Weights of a small GPT-style language model, trained from scratch on English Wikipedia: width 128, normalized queries and keys.
Each number is 128 + 24 x the weight over its row's rms, rounded and kept within 0 to 255. Layers, rows and columns count from 0. The size above them is the row's rms in percent of the matrix's.

# layer 10 attention key, 128x128, rms 0.0739, rows 24-31, columns 0-127
size [ 94 106 113 107 104 102  97  99]
[[140 135 137 143 130 173 167 151 161 146 120 155 126  94 139 113 101 122 115 153  84 117  99 170 144  86 142 158 106 157  90 132 157 176 163 123 111 124 101 106  90  95 135 104 121 129 132 158 133 128 157 120  98 139 143  97 112 140 144 105 187 145 118 129 176 131 120  91 159 121 155 132  89 150  98 133 127 102 100 141 142  88 114 134 141 139 168  99 114 200 121 131 119  77 158 138 140 156 128 127 132 114 142 174 120 157 139 146 110 132 120 158 106 124 150 158 136 106 137 119 135 128 116 131 127 116  83 122]
 [129 132 112  83 137  70 154 114  92 118 116 128 125 140 130 142 131 119 101 122 166 143 117  72 119 147  92 108 108 129 126 138 104  66 114 129 177 142 151 124 144 157 130 131 149  83 137 126 153 124 112 110  99 132 119 176 153 129 114 159 106 120 137 136  97 107 174 141 115 143 113 148 133 116 131 126 157 150 124 106 153 168 171 146 141 108  96 152 145  83 108 113 106  96  85 151 145  78 142 143 120 119 127  99 103 148 121 133  91 144  79 132 110 145 109 113 112 144 189 166 128 128 158 133 133 143 134 160]
 [104 106 138 114 136  89 112 139 142 131 131 115 140 144 120 188 138 145 118  81 144 123 177 113 104 143 141  86 147 115 156 143 108 119 107 111 136 130 150 127 151 165 145 152 179  99  89  80 119  93 122 144 138 109 150 168 128  99 125 152 129 134 125 152  99 122 103 149 127 142 128 146 112 134 175 175 112 163  93 115 143 118 125  97 106 138 107 124 132  76 148 114 155 145  93 147 108 119 136 162 144 116 101 111 107  89  98  67 135 112 156 145 155 129 119  57 108 128 133 128 143 159 124 120 125 156 123 145]
 [122 128 135 103 109 150 153 108 132 175 106  94 165 126 151  89 142 113 144 149 137 143 153 164 157  65 132 161 118 137 110 137 125 161 150 121 105 122 110 116  88 104 144 141 129 153 129 166 164 141 168 143 146 149 133 134  79 136 133 100 131  99 126 109 150 144 165 112 102  88 124 110 100 145 120 133 107 135  98 125 141 105  86 168 127 120 115 123 129 172 116 127 148  92 168 118 147 127 152 130 119 141 162 164 125 161 153 163 106  71  92 162  92  91 148 157 142 101 117 147 149 128 133 135 122 158 127 161]
 [109 130 126 117 115  76 115 127 133 129 150 117 117 138 125 102 165 151 101 133 117 133 166  83 140 154  93 112 103  97 183 103 123 130 131 121 167 151 144 117 165 119 142 124 125 102 112 116 147 123 102 136 155 131 110 156 166 171 132 140 111  99 117 136 119 103 112 168  82 146 105 131 163  80 152  91 172 121 119  96 138 178 163 163  85 118 123 128 113  66 153 108 157 180  96 140 107 121 155 154 138 163 142  94 143 117 139 118 147 133 133 128 123 159 129  97 156 139 146 115 109 121 103 114 113 137 118 139]
 [160 120 143 143 149 189 116 137  83 126 144 149 127 110 139 156  98 140 141 106 109  74 110 173 185  95 118 172 152 124 102 135 162 156 130 144 102 112 107 137 126 115 142 109 115 155 114 145 113 113 111 131 170 130 142  96  91  96 139 104 164 150 145  98 195 106  98 112 154 104 122  98 134 130  82 134 129 103 154 160 127 120 120 118 104 149 113 140  78 149 155 149 101 132 158 148 136 161 147  94 124 116 152 122 104 146 118 137 112 128 129 112 130 113 129 153 138  79 117 128 146 139 103 130 172 113 100 133]
 [135 133 109 125 102 133 122 145 107 113 137 127 121  70 146 144  86 130  92 122  96 154 168 109 103 151 115 115 135  99 158  87  92 135 153 140 120  95 133 111 133 151 168 150 171 138 170 145 155 112 106 128 114 133 102  88 176 173 168 106 108 144 136 112 154 116  97 155 111 114 135 111 136 111 155 123 119 123 150  65 147 153 154 121  85 158 126 136 116 114 159 145 105 111 145 131 127 120 118  78 110 135 153  95 130 112 129 107 113 161 111 104  95 142 132 116 148 136 137 119 140  96 130 161  55 119 133 106]
 [140 104 108 137 124 160 119 126 114 159 142 122 169 121 109 168  94 158 147 136 126 101 142 179 153  81 131 137 131 121  96 140 125 156 154 119 143 124  76 100 103 116 128 110 101 166 139 134 140 139 159 164 124 163 161 154 103  97 122 130 151 138 132 127 152 126  89 122 144  97 104  95 136 131 107 130 122  90 141 136  84  85 149 140 160 183 139 115 123 147 116 150 109  83 145 120 154 130 131 129 156 126  75 129 142 131 143 141 144 110 138 180 117  85 145 150 140 105 136 146 185 121 109 114 118 151  77 161]]
# layer 10 attention query, 128x128, rms 0.0775, rows 25-31, columns 0-127
size [ 96 130 128 115 106  87  91]
[[101 147 138 123 129 122 170 139 111 133 117 185  97 104 127 152 137  81  95 129 139 134  69 100  95 142  86 121 117 144 147 154 123 109 143 117 146 159 108 120 108 127 130 132 148 129 132 131 127  84 105 116 115 104 143 123 125 147 109 135 119 139 130 139  81 137 137  97 159 146 123 146 105 146  87 137 144 161 125 123 109 158 152 123 161 135  60 130 156 130  91 117 126 116 104 120 158  74 123 132 122 124 120  93 168 157 133 134 105 136 122 161 127 155 150 146 124 138 164 131 137 159 172 164 201 140  92 161]
 [113 114 158 134 122 145 124 121 138 121 133 129 146 154 134 185  93 141 124 129 132  94 161 142 115 140 171  76 146 123 156 135 125 114  88 141 139 124 124 129 133 142 141 153 160 123 103  84 113 113 153 187 151 146 150 157  97  82 110 147 129 171 101 151 117 124 103 117 160 184 128 125 100 172 166 190 126 142 100  98 141 121 132  88 127 135  84 120 136 114 142 126 150 127 142 139  83 136 127 138 153 106 108 111 107  95  87  85 154 103 155 131 150 150 138  92 103 120 117 102 141 148 100 120 146 129 121 118]
 [ 86 119 125  88  88 143 172  97 128 161 112  96 126 163 137 102 170 146 175 100 123 139 115 168 156  89 113 144 133 127 122 116 128 131 160 119 109 125 134 152 129 152 154 154 107 120 152 187 152 134 160 123 171 117 144 114  93 134 129 114 134  80 141 108 135 152 120 161  99  99 136 113 116 110 116  85 114 121 131 112 135 109 104 123 134 163 153 136 142 143 162 100 160 111 123 126 160 116 144 114 121 144 123 151 147 161 160 152  97  92 105 147  73  87 123 145 149 122 128 128 111 146 138 124 109 190 128 171]
 [127 100 123 133 112 119 105 153 117  90 107 134 137 124 152  94 122 126 127 144  99 111 162  96 114 143 144 162 105 115 182 136 126 147 118 117 144 129 107  94 123  93 100 127 146 156 121  92 138 108 162 152 146 134 143 148 151 136 147 106 118 164  99 129 130  96 121  95 134 162 109 147 123 137 128 173 160 105 125 125  99 169 154 159 129 116 129 147 107  97 126 147 139 152 146 141  86 117 131 166 171 183 140 106 176  91 140 139 204  95 132 151 139 151 142 118 181 116 118  94 135 104  86 125 143 141 119  99]
 [141 126 134 149 128 107 112 118 107 129 131 114 117 129 134 161 149 153 109 103 136 102 116 107 183 115 100 110 135 114 107 127 162 149 150 155 120 123 144 162 145 133 160  92 120  72 151 173 118 108 101 116 160 122 141 114 117 124 135 131 162 132 157  92 160  85 121 130 110  96  98 112 131 108 109  94 153  76 141  90 142 153 125 125 100 131 153 189  99 126 171 132 126 151 110 166 113 164 148  76 121  95 136  77 101 166 106 113  93 145 130 137 108 117 133 169 120 134 121 181 127 118 126 152 134 140 112 146]
 [156 121 129 154  72 142 149 146 151  95 122 132 157  80 163 109 118  83 122 154  92 108 158 128 149 163 118 136 146 120 167 105  49 143 152 115 141 126 125 120 109 114 126 138 141 135 157 154 126 153 141 149 128 131 102  79 132  95 185 115 122 166  93  98 161 126 112 104 134 121 128 134 149 103 116 160 130 115 143 143 101 124 119 155  76 142 130 137 106 112 142 118 100 120 165 135 118 178  94 119 146 142 159 119  84 139 148 125 133 171 152  92 139 104 144 144 122 134 133 147 129 106 145 122 112 103 140  85]
 [ 89 119 101 154 171 116 123 102 145 159 117 130 158 121 126 177 111 121 108 145 127 122 152 134 146  98  94 123 121 135  77 129 122 155 188 147 132 168 129 147 111 136 128 161 125 106 157 176 144 129 145 172 143 143 127 141  92 102  98 141 155 116 132 188 163 117  99 146  83  98 109  92 151 117 134 118 129 106 108 131 127  95 160 128 139 150 128 122 126 117 147 131 148 103 136 140 127 134 139 121 150 103  72  87 151 155 115 135 128 145 127 141  95  99 125 146 130 108 138 141 133 166 133 148  89 167 117 196]]
# layer 10 attention value, 128x128, rms 0.0816, rows 0-19, columns 0-127
size [ 94  89  89  97 113  98  93  88  86  91  86  94  97 104  95 101  88  94  99  98]
[[163 108 125 156 135 105 130 115  92 121 114 117 142 172  79 134 123 133 105  77 100 136 115 147 135 149 124 169 128 111 167 116 116 116 140 127 113 110 116 101 162 123 108 143 131 162 134 144 105 124 152 151 151 106 103 146 109 141 180 161 128  87 137 107 103 163 152 123 127 140 161 138 119 142 135  85  90 164 162 149 134 159  91 159 107 101 128 160 158 147 107  99 176 134 116 151 107 130 116  73 143 118  86 152 110 115 128 108 140 116 143 104 108  81 103 180 124 156 114 135 159 110 115 164 126 101 145 127]
 [154 139 133 148 102 122 172 158  89 110 130 159  62 155 111 143 104 135 115 134 103 158 135 158  84 154 185 117 110 108 123 131  94 109 147 113 146 142  97 124 155 145 143 137 104 139 103 146 111 109 103 114  98 141 116  98  97 101 144 150 145  97 144 169 175 142 125 119 128 121 110 141  88 149 172 103 112 163 150 142 128 133 116 149  69  71 132 165 145 146  98 139 158 142 110 129 113 125  85 132 146 112 125 151 119 130 120 146 111 147 142 106 151 143 141 150 112 138 101 130 148 148  80 145 133  89 148 128]
 [146 121 137 116 129 146 122 142 113 129 109 128 148 129 122 136 144 118  79 137 127 107 123  85 122 227 131  89 135 118 166 116 151 120 118 101 124 123 134  88 166  98 138 100 147  98 104 130 103  90 112 156 154 113 105 138 122 119 146 122 142 124  74 101 122 124 116 126 118 117  89 115 149 108  93 144 144 165 113 129 169  97  62 121 143 123 113 103 123 155  83 169 140 145 115 125 127 152 135 150 115 138 172 168 106 119  90  83 134 108 108 134 131 133 154 114  99 117  96 115 106 148  81 103 124 119 124 119]
 [117 145 122 142 124 123 127  96 137 137 163 100 130 134 139 102 146 143 173 128 132 110 116 106 106  78 109 148 169 153 151 118 123 207  92 118 100 126 110 155  64 115 141 116 147 144 151 127 151 135 112 113 128 149 143 144 160 150 133 107 123 149 122  78  96 129 150 121 124 109 113  99 174 131 103 161  97 104 110 143  66 120 120 121 174 158 123 127 131 123 144 160 122 103 138 136 161 120 152 114  94 146 114 133 105 128 124 117 150  95 134  89 100 164  91  96 128 115 175 126  81 135 150 101 122 146 115 120]
 [122  71 128 124  93 131 131 104 120 123 177 117  75 117 124  99 139 168 156 142 144 103 136 126 134 180 103 123 152 118 146  79 136 160 133 124 106 157 163  96 167 131 116 128 161 146 138 118 104 132 166  83 132 133 129  92 128 127 190 126 100 127 117 136 145 106 123 181  89 117 138 119 152  98 137 123 159  84 147 112 144 164 128 111 115 143 118 129 152 111 132 143 158 144 142 172 106 130  94 117 122 120 118  82 114 131 106 166 137 148 139 152 138 155 147  96 133 152 131  83 137 163 124 101 123 121 147  88]
 [129 124 167 152 131 136 126  59 111 145 149  77 119 132 156  91 120 138 132 147 115  60 114 133 126 128 130 148 159 142 170 130 114 162 105  94  98 140 155 136  87 123 151 150 127 128 108  81 135 107 119 120 113 111 137 174 112 118 128 141 111 140 103  66  76 123 105 130 129  89 115 134 140 134  84 118 130 116 136 135 103 114 137  90 189 134 108 129 128  92 150 129 108 119 144 131 168 144 125 119 147 157 107 119 140 113 130 158 152 103 168 124 122 156  79 131 134  90 170 127 130 141 167 113 136 145 134 123]
 [124 127  78 131  94 134 124 143  95 157 117 143 140  85 166 132 142 118 122 172 146 112 139 146 120 127 114 131 161 114  67 176 123 110 132 163  86 151 165 164 123 115 146 118 112 165 128 119 117 115 147 106 127 159 145 154 102 110 112 110 141 127 112 139 138  96 125 143 115 102  98 171 167  91 124  79 107 137 109 156 108 117 156 123 112 139  99  93 116 117 140 128 133 126 148 134 157 100 132 117 139 157  97 100 121 126 157  91 156 120 142 131 104 131  77 167 125  83 120  93  90 104 161 101 106 133  86 106]
 [163 152 140 122 162 114 118 135  96 137 167 140 132 142 150 153 148 114 157 120 122 133 168 139 143 158 127 144 112 145 130 111 123 125 128 117 150 132 147  76 158 105 135 157 157 100  68  86 123  98 104 100 128 141 120 107  91 113 117 163 153  87 161 112 135 114 116 128  87 131 147 163 147 134 149  87 157 123 158 129 169 105 139 147 115 119 184 167  98 110 133 133 111 146 120 122  81 165 125 166 163 112 175 138 126 125 127 147 122 140 142 104 124 129 138 111 135  97  85 115 135 169  76 136 136 150 157 162]
 [121 124 137  87 150  92 153 122  84  93 154 103 106 133 180 114  87 116 147 143 112 122 152 178  99 144 122 151 124 133 104 111  79 133 143 120 138 128 146 130 133 171 122 122  73 139 171 124 131 134 149 118 136 138 129 109 154 127  71 165 133 130 140 123 127 125 138 169 148 153 171 132  92 126 145 103 146  84 142 104 165 165 164 131 149 125 159 134 124  95 167 114  77 123 141 138 133 138 109 111 153 125 118 106 142 167 105 138 147 132 156 161 135 149 106 142 170 156 164 123 144 110 153 109 107 142 104 160]
 [185 135 156 129  86 135 112 140 109 136 125 123 101 124 187 150 124 139  85 199 117 131 143 133  87 159  89 116 151 121 117 123  97 130 129 153 139 116 105 100 154 104 191 107 122 132 132 111 122  84  93 130 142 160 154 118  73 120 144 103 176 111 117 130 169 120 138 143 116 146 109 154  90  90 128 143  94 143 172 124 176 109 116 123 129 125 140 152 111 149  87 139 104 146 130 123 140 139 129 154 131 130 130 147 117 151 124 123 109 152 174 126 121 129 144 139 123 119 114 165 105 136 147  89 145 104 146 100]
 [111 117 119 102 166  78  79 145 138 140  90  79 145 166 107 129 126 140 125  99 120 132 116 134 129  80 137 183 142 129 190 135 125 118 124 140 121 119 133 137 146 149 142 131 103 124 126 125 153 171 128 130 177 134 137 162 138 153 102 110 105 137 132 149 113 148 156 143 114 115 122 117 126 160 120 112 104 116 150 134 140 139 142 155 108 103 184 156 154 133 124 119 168 126  86 129 148 135 159 145 159 141  69 143 142  88 137 151 139 135 131  96 117 148 122 167 126 132 119 145 113  86 123 176 138  73 168 161]
 [110 148  98 127 131 117 134 110 128 119 148 133 155 107  92 136  96 136 106 119 165 128  95  92 164  99 146  88 118 113  82 131 163 102 129 127 124 105 161 143 138 127 125  75 126  84 119 140 165 119 123 116 125 178  89 165 139 132  91 136 139 124 133 134 111 113 106 118 113 146 125 137 152 135 119  97 122 111  89 144 154 118 109 110 166 160 141  83 126 137 160 124 129 155 121 117 126 100 156 138 152  89 114 118 129 156 118 164 110 119  90 149 131  74 117 147 113 105 123 110 138 134 101 148 170 207  77 145]
 [158 163 130 121 120 149 131 117 121 132 163 147 142  98 182 119 139 147 143 160 122 116 139 117  99 158 130 109 180 122 108 114 109 152 103  93 131 115  87 106  91 122 155 113 106 129 181 124 129 127 110 144  94 143 144 119 128 125 128  99 123 130  99  95 153 139 118 140 124 125  94 110 150  77 112 164  89 143 142 145  89 113 121 131 135 121 145 142 155 135 101 167 122  98 116 114 122 123 101 140  86 156 155 128 134 155 120 111 101  75 148 111  98 163 124  89 122 140 144 145 113 149 184  97 118  93  99  60]
 [ 99 131 113  99 147 148 110 138 138 161 106 121 175 116 120 147 125  91 109 143 127 169 130 137 129 159 149  93  89 108 133 110 163 108 171 163 115 136 163 113 134 143 117 117 102 110 144 138 125 151 146 161 132 117 139 107 135 109 117 115 164 115 105 176 180 108  99 149 109 117  95 128 116 109 118 149 182 114  97 142 175  91 129 153  78 129 158 138 115 108 134 108 132 143 153 118 119 127 133 144 113 119 173 116 156 102 142 140 136 114 136 165 132  90 182 139 122 141  82 137 132 113 106 180 101 175 112  99]
 [155  92 150 180 100 126 120 137 118 101 125 115 104 111  77 148 115 114 153 108 135 124 147 121 137 129 134 105 130 152 128 165  58 111  92 141  99 137 118 148 161 112 131 147 105 137 143 152 135 115 128 134 154 108  96 151 122 122 141 147  98 140 145 114 104  61 160 153 103 114 103 126  93  79  99 110  97 155 138 148 110 112 111 127 188 115 172 110 108 102 152 105 154 156 103 144 145 113 116  90 145 118  64 117 118 133 108 116 114 137 136 127 129 127 127 123 112  93 131 145 128  86 140  79 103 129 157 113]
 [119  72 157 132  98 106 144 109 144 106 137  94 109 171  97 148  91 152 168 129  90 138 149 131 147 120 153 155 137 156 136 171 153 122 111 142 148 164 126 100 124 117 126 114 156 123 144 138 130 138 138 103 178 183 153 122 133 155  88 120 140 152 141 144 145 116 116 101 160 185 178 121 114 131 126 113  99  60 127 117 143 140 143 116 177 117 108 109  98 123 121 118 144 142 118 160 116  93 119 116 167 141  81 148  90 145 124 134 110 100 102  99 120 154 134 126 153 113 129 107 149 147 116  92 138 140 141 156]
 [ 97  93 135  75 138 130 119  84  71 109 112  91 142 170 142 120 122 107 137 170  99 100 129  68 149 151 102 129  92 141 134 120 126 129 117 102 117 145 122 162 162  94 124 106 149 106 114 154  97 111 159 131 168 130 151 140 121 149 133 130 128 131 102  82  81 124 151 125 149 117 157 115 136 120  76 118 178 102 136 137 164 133 107 119 144 138 115  87 110 130 121 103 153 146  79 147 162 156 170 123 122 127 149 122 148 125  96 131 123 151 105 139 101 109 108 114 128 125 140 154  81 163 136 119 138 133 105 156]
 [ 78  79 129 125  94 132 119 118 154 139 153  84 122 114 142 115 119 132 151 159 117 151 145 158 172  98 111  85 141 103 113 105 140 128 172 104 103  93 158 122 144 132 122  89 117 139 150  59 165 153 121 136 164 117 173 122 171 115 125 120  87 116 127 124 127 148 132 148 104 159  98 132 123 127 116 147 111 100 102 115 110 157  88  83 124 132 156 162 105 150 155 137 121 121  99 128 131 105 152 157 113 162 113 120 133 110 170 100 101 104 118 161 100 108  89 150 135 107 130  95 155 151 133 120 123 104 140 135]
 [101 107 125  93 134 129 115 132 139 117 121 130 164 134 167 105 133 100  95 135 106 117 173 108 170 158 107 131 114 126 124 147 130  99 148 111 135 131 113 197 176 113 125 118 111 136 137 144 110 165 180 148 147 118 203 139 105 155 126 108 119 111 126  89 170 118 124 121 138 168 148 160 131 112  93 144 164 117 129 108 161 138 149 124 124 142 128 110  97 131 126 123 139 102 146 132 114 146 129 163 114 139 142  91 201 141 121 119 150 104 138 174 151 109 105 141 153 151 111 151 146 104 157 154 141 145  79 142]
 [143 129 116 100 143 145 117 166 153 148  75 152 164 128 101 121 115 107 103 137  91 138 128 144 146 156 198 116  96 126 160 125 147  81 152 100 103 127 132 163 169 149 120 103 116 126  96 134 135 122 141 143  92 106 118 107 131 118 148 164 115 125 113 142 174 153 112 140 131 117  97 133 162 132 134 136 171 189 132 143 139 112 126 121  69  90 126 117 144 123 114 118 146 137 151 111 104 134 117 132 119 131 182 122 158  75 130 127 148 128 119 120 131 112 155 131  84 133 106 115 140  94 120 156  99  93  82  94]]
# layer 10 attention output (transposed), 128x128, rms 0.0862, rows 0-18, columns 0-127
size [ 93 103 105  95  83  93  91  91  93 103  90  96 105  96  95  88  94  93  96]
[[144  85 145 152 118 108 108 145  92  75 116 146 164 138  66 108  94 166 100  98 116 145 146 143 136 133 107 136 169 138 135 119 120 141 144 135 131 145 116 142 150 126 137 147 176 138 105 122 109 138 173 134 177 119 135 136  91 132 166 158 127 143 156 114 114 151 140 136 117 150 133 124  88 139 128  87 104 165 151 128 137 167 125 161 103 111 117 185 159 173  57 118 158 150 120 157 126 104 116 141 130 128  76 150 108 116 142 127 148 124 138 114 164 125 115 132 110 130 121 105 165 114 123 147 153 111 153 129]
 [168 149 147 151 111 119 142 183 116  82 129 155 133 157 120 117 117 138 137 109 130 164 128 178 103 117 161 101 132 150 137 123 140 110 143 132 134 129 101 127 162 139 130 149 139 101 111 140 108 111 101 118  86 132 114 111  73 124 159 147 155  97 155 143 198 133 150 117 118 137 114 124 100 130 143 128 136 175 178 108 119 124 117 163 100  96 130 144 174 158 100 140 145 165  89 119 113 112  85 139 144  97 112 141  97 124 134 154  89 149 141 117 123 152 143 140  78 126 129 160 173 148 102 117 118 103 155 117]
 [137 118 144 144 128 160 103 127 128 114 128 125 100 113 139 118 149  83  72 133 122  72  99 106 130 210 124  92 155 127 156 148 140 161 130  87 104 114 137 123 134 126 142 132 141  97 109 139 125 107 140 157 139 160 120 107  91 135 143 144 114 124 117 141 109 100 135 145  85 123 114 138 143 107  71 159 165 176 122 152 157 109  94 122 109 120 122 114 126 157 102 125 158 134  96 129 121 145 119 162 111 148 193 136 105 114 123 122  94 153  86 153 130 135 135  89  92 104 118 122 126 145  98 127 151  96 144  94]
 [105 110 151 152  99 148 114  95 141 125 157  98 130  90 129 106 114 145 151 148 129 119 104 126 129  87 103 136 138 142 131 155 148 180  83 136 130 125 111 123  64 126 140  94 139 130 141 108 119 135  97 136 141 137 110 153 166 156 131 122 135 143 112 100  76 146 155 120 111 116 115  91 169 116  95 177  97 106 127 130  85 122 146 121 179 136 153  82 120 128 157 148 139 106 123 154 159 110 161 111 117 156 121 148  91 130 103 118 128 121 149  89  99 184  92 115 118 110 171  91 107 130 162 103 130 137 127 132]
 [105 109 118 106  99  89 153 141 114 158 144 137 121 128 123 148 148 151 128 142 130 125 130 126 121 141 139 119 159 139 108  97 142 144 116 139 136 196 130 127 122  92 151 136  97 139 131  90 118 144 167  75 120 189  96 101 141 125 119 147 133  88 106 156 119 111 151 222  89 129 112 145 159 112 135 117 143  58 177  83 140 159 124 102 117 153 108 138 117 104 146 130 141 121 132 128 129 102 111 115 104 102 122  93 146 127 113 150 144 131 132 148 137 101 121 107 127 148 130 101 140 151 103 146 103 162 160 121]
 [146 102 137 129 171 123 145  27 136 139 171 106 144 113 156 126 123 126 166 134 136 115 137 146 106 155 126 146 126 154 147 153 154 132 104 109 125 152 135 134 128 115 156 105 144 159 133 115 145 114 103 116 151  72 150 140 111 111 120 141 107 157 151 127 103 135 145 125 129  77 111 150 163 137  81 118  97 122 138 179 106 123 154 109 136 113  79  80 118  98  97 164 106 132 141 150 132 140 136 109 139 163 121 148 105 131 119 140 116 106 112 128 106 166 120 137 162  87 137 131  88 135 162 110 163 112 106 162]
 [148 137 120 145 136 129 125 126 119 139 115 123 135  95 160 146 115 100 121 163 107 115 123 182 149 119  90  98 155 145 150 151 125 119  81 123 121 141 162 153 127 119 127  75 113 165 122 146 103 129 131 124 100  97 153 133 119 109 149 131 131 122 100 150 135 109  95 181  83 112  85 162  83 105  93  99  84 106 159 127 118 126 114 129 134 170 162 111 113 156 161 152 145  97 163 128 146 144 148 125 148 116 102 131 113 166 143 108  81 140 144 171 104 113 110 143 139 112 104 130 112 132 132 123  82 115  72  90]
 [125 109 165 143 115 161 115  83 122 117 132 131 133 141 105 150 119 115 133 100 126 166  72 126  88 138 131 142 160 143 167  74 117 139 151 100 133 172  86 124 141 155  92 128 152 113 132 108 157 112 135 131 111 115 121  72 107 128 156 129 117 137 110 115 104 129 122 202 151 132 158 120 117 147 134 121 144 134 116 136 141 128 132 169 131 115 122 124 142 123 159 129 123 144 120 120 114 151 112 121 138 184 153 142  61  79 175 154 134 150 116 137 150 105 162 116 132 139 154 107 152 159 108 141 171 110 166  99]
 [101 124 117 100 147 112 141  80 101 145 116 131 127 139 149 149 114 152 188 143 109 146 126 146  96 147 131 147 116 143 122 104  72  90 158 135 162 131 121 150 136 158 168 128 114 206 164 122 166 131 169  82 120 121 116 135 139 134  75 128 145 135 164  95 107 114 152 178 156 137 113 151 110 110 149 111 144 129 134 155 122 150 168 123 151 137 145 130 133 148 144 127 101 139 172 128 143 114  75 147 153 125 136 123 134 180 140 175 145 115 139 146 157 147 112 150 137 122 160 150 116 137 121 124 121 156 112 117]
 [173 156 180 126 118 129 135 121 140 132 183 113 101 116 202 125 136 152 126 155 129 141 151 131  96 144 100 135 129 123 133 144 133 126 106 115 143 142 119  90 146  91 150 144 110 148 152 122 103  98 125 154 140 129 149 109  97 139 122  74 145 105 117 100 173 111 115 146 109 115 123 176  71 149 109 139 136 145 152 130 145 103 109 145 144 128 132 163 110 168  89 142 115 149  92 131 141 157 144 131 185 152 139 117  98 147 139 115 143 145 161 128 147 127 187 155 153 144 126 170  99 146 142 115 144 114 147  95]
 [163  87 126 125 136 111  82 112 144 159 109 144 121 170 128  98 149 104 134 123 121  93 114 123 163 123 124 162 115 125 135 115  82 175 130 154 140 117 171 167 103 106 141  94 146 151 133 146  98 133 136 142 112 126  86 110 116 114 136 140  94 183 150 142 129 150 140 148 153 122 164 134 116 100 109 136 113 131 143  79 148 163 149 128  92  88 109 126  82 184 144 111 113 170 157 166 110 148 114 143 141 149 117 165 153 111 124 160  93 142 126 128 158 104 143 154 121 141 115 150 133 123 150 124  91  82 134 109]
 [ 93 158 126 152 166 133 152 147 140 123 116 149 121  93 130 139 124 139  70 135 146 143  97 175 151  89 156 127  81 157 105 139 151 138 112 101 137 115 140 133  78 110  91 125 114  88 117 152  89 149 144 153  78 106 126 124 172  86  95 156 121  77 102 118  92 122 141 104 126 160 116 110 118 153 136 101 121 122  58 131 152 114 131 125 162 146 151  96 132  94 138 125 139  98 134 109 156 133 117 129 146  87 126 127 155 118 124 166  96 153 112 143 152 111 131 129 122 116 146 129 171 133 153 134 103 118 107 125]
 [129 150 134 123 130 158 119 149 120 131 157 138 129 104 168 144 162 155 119 152 155 134 149 127  96 154 129 104 154 108 139  97 104 131 102  96 101 110  99 108  90 111 156 119 108 148 154 105 125 109  85 109 113 164 163 121 128 162 132  79 144 103 104  94 141 134 107 161 123 118  78 106 129 109 110 142 108 151 162 145  77  81 100 127 161 138 107 135 136 118  81 158 141 134 132 136 136 124 133 135  82 143 163 127 142 155 124 114 118 114 146 103  89 123 102  93 127 168 160 135 115 134 171  73 116  79 122  98]
 [133 125 124  93 138 143 119 181 153 147  87 143 157 107 139 117 152 104 114 160 142 135 164 117 135 158 143 100  82 106 127  99 140 110 173 147 111 127 155 110 183 149 118 102  93 128 111  83 133 142 152 153 123 105 149  92 126 118 124 135 152  94 122 156 178 122 108 168 111 155  96 121 139 148 138 135 168 111 127 129 178  86 139 136  65 134 141  96 126 107 110 128 130 145 153 102  89 158 127 117 106 120 170 111 156 127 138 146 149 122 128 126 131  95 144 132 129 122  81 111 100 122 100 153 112 162 109  96]
 [ 87 150 153 117 139 101 104  98 129 128 162 161 163 145 138 112  78  84 127 143 115 156  77 158 134 124 135 166 134 161 148 192 128  96  76 120 159 142 152 139 119 125 129 115 121 155 140 140  84 141 122 116 128  88 149 174  97 104 130 117 108  91 120 160 110 103 132 153 115  99  91 126  96 131 128 116  82 109 114 142 128 118 161 112 152 147  91 128 162 127 132 135 141 139 118 138 139 165 134 100 157 108 106 119 149 134 138 128 117 116 127 143 104 117 184 151  85 113 138 118 145 122 139  98 145 131  77 103]
 [101 134 145 131 100 137 148 116 116 118 165 141 147 119 129 135 105 152 162 105 137 128 125 180 120  88  99 133 155 154 121 122 107 112 107 113 107 101 145  63 132  92 115 105 118 139 131 155 127 149 139 113  86 120 155 105 155 129 151 150 109 157 140  96 146 154 164  75 164 120 153 117 104 145 126 102 107  72 126 130 144 192 125 156 162 135 175 167 127 156 102  65 103 137 133 106 121 156 103 129 150 117 107 127 128 157  74 136 127 135 112 118 149 118 160 138 152  97  97 108 144 126 117 109 131 136 110 127]
 [114  98 153 102 136  88 130  91  81  87 139 100 138 109 146 131 137 115  83 162 117  80 131 106 144 171 113  99 131 120 172 111 101 151 136 117 136 133 114 133 129 129 134 136 129 109 115  91 124 119 163 118 172 118 164 166 119 130 148 148  96 139 118 128  69 137 161 123 143 135 169 130 119  92  85 168 159 124  58 185 142 170 112 103 148 142 165 114 102 133 154 106 149 132 113 141 129 142 134 159 120 171 131 130 113 118 111 145 121 131 118 154 116 156 111  85 109 122 140 130 139 137 129 101 139 100 124 118]
 [140 110 149 119 133  95 118 147  87 131 177 135 107 177 158 161 150 134  90 113 116 128 127 143 166 171 120 133 122  73 116 126 139 142 138 111 164 148 151  87 122 140 151 140 130 120 144 134  93 137 155  66 136 164 133  72  70 137  99 156 124 131 172 166 102 145 128 127 117  99 135 132 139 107 125  75 167  96 147 138 127 122 123 129 101 110 135 120 103 102 135 112 111  91 152 124 140 156 164 108 120 118 115  85 131 130 124 135 120 132 122 134 147 143  77 121 168 172 122 121 123 116 137 135 119 150 150 169]
 [ 84  82 107  98 124 114  98 122 116 110 109 127 139 119 121 156 131 149 109 183 110 131 145 132 146 169 106 162  72 141 147  95  88 102 149 112  97 135 134 174 142 139 140 143 119 148 127 142 125 158 154 175 144 105 175 169 143 139 104 133 102  77 143 147 153 128  93 136 137 133 121 115  93 123 127 146 151 112 103 178 171 109 105 153 111 148 140 135 120 109 113 147 120 131 122 149  83 131 176 153 123 150 114  93 163 109 120 147 157  99 141 132 137  97 114 125 145 114 105 130 121  91 106 163 147 168 117 130]]